Weights of a small transformer language model.
Size: 8 layers, width 160, 5 heads of 32, MLP 640 tanh GELU, 5.18M parameters.
Architecture: LayerNorm before each block, learned positions, biases, tied embeddings.
Each number is 128 + 24 x the weight over the matrix's rms, rounded and kept within 0 to 255. Layers, rows and columns count from 0. Numbers have three digits each.

# down: layer 3 MLP down (transposed), 640x160, rms 0.142, rows 86-169, columns 32-63
# up: layer 3 MLP up, 640x160, rms 0.213, rows 87-170, columns 32-63
down86:177116167139136121173148134138127116130120166150112101141089157131145091066121159116163124082139
up87:116166164106090136132135065109124089168130129151115137089170129105146152163147097134084102085129
down87:133112091141084131132134157140158184139167108110097180105075159134147102086144155127161175108123
up88:094191111123147138135125210110116129101133053166101127145146087059122124104104064119140153177086
down88:110183114174169124119104119151133173112115190137077146120137134164075111153167127127097057130164
up89:101133119140150119105139130167144130131137143084104057146151122103160129106106132134120145155092
down89:109164084124137106119126143155119139133121145145102113135139115147135141155112106123159144127076
up90:114128137124127127146107191160156106121113106122128091109102162142110115130153153138160150104074
down90:133039121143112121123095140108169080115118144138162153079102141143134103124152127121129080109077
up91:128138104117101143134083121138111121147109110134142146102091143117133158137148161133119111107090
down91:136125140101173099118117100115138114135168154146134064119094139118161096159086120117134126096135
up92:140130150119141117106150172127100115124136115113104132144178126122139125136132093120114099110102
down92:108151153133151134144080119095147188166140153082159151128111113093084104128153123118107142157124
up93:128137133142148125146119134122112137096106099145136139107134095127073090119121149119107167097129
down93:117130161142127122129109122114117128118127124129160120152104136134117109104138081151135125126120
up94:116131107106208102147145148112127141140187108068157121126100106154140118102146151159165124162125
down94:123127143135113078110190138134142151117119070111160104153105110118115113112121099177156148143124
up95:152123131131111141119173128130136118120121176139148131126160121115122107113134141139116113111124
down95:110126132148132110124151129134117115161142136113135139124152114103148149131136127112116120127131
up96:138160134120099129157156164092169117142130120130133150141076164151149115107118131135163120108110
down96:136158139148124135139120161160119109104162139115106085137125113118123100144129149157168117096114
up97:173157133157160121153137101102145088160129080096158095111063169165171119100147145135140170121145
down97:112134169088139111125110161144136112101173162116103133115162148146129135149201105122149098141091
up98:157118122123151082075177121104153133127120133145123113155081153105109112164154157125113119152120
down98:146147118111110144128111122113131122172146136129125177157109131116105125123135147147100106106137
up99:130123158131140114126092132117139108130108120130170194116144106138160143092141131143139105128112
down99:146132126146157150148061157127102138146137098105128121112140100149098117171124111142116113146134
up100:123143133150156139108167113126125132107135108129125104149132136095172148143161137155121151106127
down100:103144103146096118109094116107089128145135145144122138122138118150099094124130111140123110150125
up101:180108127176148088142141105130145093105127087130129145129157175138101099127106138120096168112081
down101:140119107123118143110136123150127118062112101146117117126118221140136125129157107119100118131120
up102:135100137141104142075067140129154100112080138162146113134136150156129104123153144150111103144154
down102:113149076116138103182112135119160144147118140123086111142095158121124159107127110129109181125152
up103:165139127156102163139155120078116133168115112115156133132136149095123115091117098152140128116129
down103:095129128114158157134131143124130129086121103150146101124115095126141155109129166095124109141094
up104:104155113155163096149090155131104139144115109130124116131123135117151127104149106106106128150119
down104:158114130137144128098144068141108129155136159167138154168092096092107094151117097119113105100096
up105:114148123175115141150153158144128096126130139147133101139148112097139104115079105125133130129138
down105:148129091131116173158164144129136134160104129111146140085145148174147078179135135135103109093122
up106:132137092156112111135101082174105144131128119173120157146132144149173096132106120136149154109128
down106:118142126116130122140110165129141129130122137141123106138111132132134139127120120163094118148107
up107:139104125129123126134122182109144126093151116148155115117094128120124113117096100196160135121139
down107:097133109077119081137103121130124158131134131146162109101116138121093153131104149169128121176121
up108:119131146185111126143102109159113149152109064156151141140131140107133098132134117122100120157089
down108:113149115144112144122135114142123148158104121145132121175091152129142123155091114112165131178125
up109:082117124139128116122154140142111116120151116101122138098156184164128185115139098145137142173082
down109:135159141122123143121106139133112119152106183138126107147108137128116127121138145117114124122137
up110:142154134161167115110116141108111096151138117132102143074101127167122101142105113147176088092155
down110:129119138117123121132115132083159092134120068161133101121152108091154137153094154137125172136138
up111:093096108189130134161150104119138149102132152140148118085171126135142147177135136137146120127110
down111:092108088148122128168084168082151104137121125087154146113118117137180177152105152133137124110131
up112:155126117146187186182162107127110096131130136139156210140108126142141140117155101128158113113144
down112:125117108122164088092115195108077095156159104103087161087105117117136135094155085109173153122139
up113:134157129126143130094139136124104126122161104159132105142117107112097116108146126144133133117098
down113:141114154147117100179111103120105154146138112123121135133134159126119190102143106090133108135072
up114:147113122098174134085139130150171133123145170154182135123171156148094120151161089107164115100108
down114:141131117159165063080080146156114109156103056085136159113140105177152117136141117094082130127178
up115:154081112112149211085139128109121138161175132123152103137114104124141141115110160160118164120138
down115:090126120125144138113131073121130135104129134099122111194107110162113147159125112131174173128133
up116:133152196196159150115123153168144122121090059142142131139124146190185126041111128102123189128125
down116:121121123148162129091096151111125137115159130133134144136163126153137171141129151167100131138112
up117:127168109118119133103121120134082135094129110119143145082149127159139120174124109157151116143138
down117:152127128142148093150112110113145122102127137124100106148124130131132175090106126103158119075153
up118:103142166131103111125103150126123105152115130144110142092146161146134093126149164093181144131135
down118:128146096128152109123106147131120105122117143131141124140133125140130148102100126170122119106098
up119:129144112117123110166129135130127130138123132149107125145129110113147151126163102137098115097127
down119:137142136123122143159115116132149114110088120132112131165144083119115106118112162147137117106137
up120:128106138116104111140129138124145103122095140147128123129153111158142148162136117161156112126125
down120:135110102126141098152133122118092063075122115150116136157118153140115132152134111135147122105105
up121:101127060105140160126118159166088115119130129135118121153132119159113115142115109133104115133110
down121:157137126139121153132123133128138137113112114128159125151142146111126136149128145100158128125160
up122:095167154176106155107148143118098144118136121114134145152141146112161125122094100110141151133155
down122:120104086132158140076121162118140136123098142122130134132152115162150164062096148118099156145110
up123:077127149153123094182140107156160170158146136127123120130159129104111103137076109158111145145120
down123:117097117124154119078135146135123138145095109130146126104153093130095177153120136181151142163146
up124:147168143126127135144089142097128103123134139099138151184122148173118127144102155160129143150141
down124:119095134124114111143109129141079152168077115138132099157142134101132108117123093114149137116136
up125:155181137112179119114147121108132127103123116158121094142124160125129098155132167161120120163120
down125:153113079133118111179117121171096141140104143117113140137132167142087141122141163161078100107163
up126:093154138146088139094154126162152100105155142127131143111103151117093132172089100129134128110111
down126:106140149126225096109118079072116117123121125105103143140117106114203120105099122138106123104109
up127:149149125071166137119153145105141152129135075121165142105105109149148085134133112128102117157130
down127:174128127144091162151137102116154143088138157106135102128131132101105161107155137126109138126174
up128:136146118114145146104137112147122113138135106135141088112101111128142091102128148119090148112093
down128:108135137136101121113130148125140155136118150112152132156114144143131118126152103129139131110156
up129:147146101114146140094121085108145134119117178162115125159132118110161126133131094174104100137124
down129:115150128131147127127083106119119141109114125102119145147116103154131129112099126166080119127118
up130:120153163084126161128093128104118120129171128082109113108153146144110129100128151125110099093096
down130:138125133147136117111098113120143090151145145143106132153117096122132110121134153103144091132118
up131:073147162146148134128140110133142139170134112147134120127141125141131116140138122137129107132120
down131:159123126131137107122123136167170141165142096122160118095112147123100143136081152119143100137115
up132:137127117124131115109104111138100129127175147144123150108125116160140106123152138149131140142133
down132:127114109139102117121140133101135110108166144101107119137154128182099142136122116131156076109151
up133:176072143129127137108129129144130125080074138185126127154136071137096121127165108098094111148080
down133:099153098126107105190181134148145100110173119139121171128135139143122129171152099121126072086147
up134:139147131105126106110147120122115117082082129126123138124122128124083101137112136102091154114158
down134:128097138102110143169090096117142142145160129108168109101148157117150142138116129119130117154104
up135:122121113140079127143136118158134157136119097120142143119155154100108154142120112148130126157106
down135:144114145114126104102122135146146132098138149135150130148111103139113128136160110139155138132134
up136:138136149138112158151133116137141120124091100138120102133176124124103138165119109132164135136135
down136:119102090105138109107153136128118127120126147116133158117116178151136122134142124104104100096153
up137:160147141159133132122101128111165148118141117121109124105118112146102100114120119088153095100136
down137:170090109137094103123146131110141160120157127115113119120069180115134106192143104125151136130156
up138:102139062164089126165124070147169160087104148160122093157152138117159126134143103135125135130124
down138:117110086126146122140107119144134100115086145148099100145106094125115120106098105150105142129108
up139:113156122118141146101140111108139156119135124102147137178143122140134145096129133121097127124121
down139:093142132111155155131127102090143157130147103120134164097113184115160117113137156145135153098105
up140:118128115119101151130134107090147097155147134120120175069147099150133127116169116151105142077135
down140:155108095168114159151073181153081191085141103149166165146103137114131131129135129131105126106139
up141:143115112138097145165128125094145125114116129117130101137119123122116127155140104124123151142122
down141:141137119125119129142098147098100160155107154135129143129093152111145136138102113124111144140068
up142:100156088137151076144127167170135104127086071077124176089136090125173111157109120123134136073137
down142:142132141077121138153127109138128129129071161161086117121080094135100146114112132112150108147130
up143:131138113149129173121136123134121147156116124144124097096106148150151160151137113121139147117086
down143:102143133106151085156114130121130114127109157129147134135128126131129095132120115154101113139143
up144:136136154111097102109092148108123118089131118137111087138155119133169138160133083113093162161122
down144:105110098103127126172111102112154160143136120119112146093130170106128124122134096122132095132134
up145:112105130153095164137139169094142125099134135139130101129138119103164156119100138154122139130135
down145:105096078128119154099147112085133104112119133124177120143138107118117136160126156135061089137106
up146:117110105095104150097146103120160044126102171154119129095092119156094147105108084112134176108140
down146:111147135145143125180099159161129168161169176167164102176134107113110103106100130074144175099113
up147:145121123165128137140141122111101108112119135105123118155134119131105145112120096115191147126129
down147:150128104117117129071114156084150109140136106118097134143145128127139187165101170087107085158152
up148:127153127114145163122113146140122105152132106139146182143123103198110152137202098131098175139116
down148:160112136138152141112184107127166137122102155111111095134102111093095131144064124133141152080107
up149:088122147149131156112114160114163111119121139153099161118152142144129132133072152156128111127092
down149:125129165152145128155111145122085131159114127105104099152111171137147104116131123105095126114159
up150:084081101130159139128135134096160118107152123075131167119184137152107131102159143112120135118084
down150:136148133125123108121095137109117097139117147129124115139096115132131142130111126172110124130118
up151:136134133166166154099102128132139146160101144153111140127122159115124146148091156137135081136106
down151:147169127103152099095096141133163124126126103137111133150108132166138147128118151115112146108119
up152:151133064134144116073138124146132106124104109137100112149143102178122101138132131126149124149136
down152:149163088116102139096092122148150137151117126113103080129113139147116100138134095117153136158160
up153:138142150134129160165149175145104093183083141082143108110134139093117113130120094121110106153136
down153:160111148084125149099164102090154083097126104122160105164171119150143130151154123133129120159120
up154:131144159104110170091113141164143075127130121127146167122166166147120151115168120137068176135111
down154:166095162117149145102136102101095128148113108117120138087128119148162145125119129139159136145124
up155:136133130164165168133122145111143103126112138089132115132111128158097134113155127115113118108100
down155:158108096139135157125140153153150088129105084150121121137140197123130155120139136128100074141150
up156:171098141134100131089098143102112119122124139123148145109108143121074125176174131138151149128105
down156:143134172126100086112096160097153154120132124101137131184119097088114131110120088111140108142134
up157:096094130111139145139123168124101132155143105152103115099114099180115118132150160192117171109138
down157:117095147137156171126169115137116148180141049117126081149102094159138131100121132132160128113134
up158:136152145148148138139143072116110096125130098116152163122109148146117146083137091128144152130091
down158:109128095109142148146146139129118125109139108110099129130154100180080130134106123139128110132149
up159:140132091163104127131147150128116097097132090124154150081107116098080104076083106135121158136123
down159:116124125152103119145139120158156156147133149177095099142129119112112136161159120103101083106128
up160:151124092159186167128110147127144114113136158150122150111093114117144108134081138118116145108125
down160:129144158133120093117134107104155150152109113121121116089149110130138092147112147174103137140129
up161:093130075132166140163100133117109112126128109135144132125136130161163118099141116149123150128117
down161:078137125159123134121088194120141138155151113192134145127148136131126128147141141139115109076156
up162:116120128103152126118156117150122083107110117128115140139140158132135099107099137152086125114150
down162:140162138124098112145118142133153164159121110119132102146139154125136106112092134139183100172153
up163:110137162108065106124101175137102152097109144105145129127153129108126097132130100154181165139094
down163:111135157125178181113141136128085164136149131112125121173088109112094107091146118169169138090134
up164:101111120122130148115087165173146130121141135144119131151150101138157132131152134142126165113142
down164:118145135126131169119163088114096123119119122104153157107162143150140130145103107143102132112128
up165:120143160145115126132145110100110134158110119119119152086146123139117126107118157079159147114082
down165:121131119129146130132139146122113111081131102121143141128099101128135124105112089153125105132159
up166:131099182156117134134131117120093139146087118138122136117116160106112121149117118129107116135172
down166:147136160171093149120128153100138124143101104113103155144101148130121105109127141120118115133096
up167:096117125124085127142145114089084161130187107140118118160170160148127136118137128099104098103127
down167:107124088112114122139163153083108159107144133106170123121156119101154133167143149114121110092169
up168:141092119090142089094137132125153102141116130136142147123110185148122098158123097129132113143155
down168:146122118131145090141129126126116100145132101135103101135123082128106146121124101121066122153123
up169:189155139131174146096135164159138163139094150142099090143084134108135104093123106111109102144151
down169:117153087164094112124102128127151131140141085112136100131195139141169151151082153118110138110143
up170:122140128131137123103172102115121109120105148112078137081144145084164136150116164131156120112162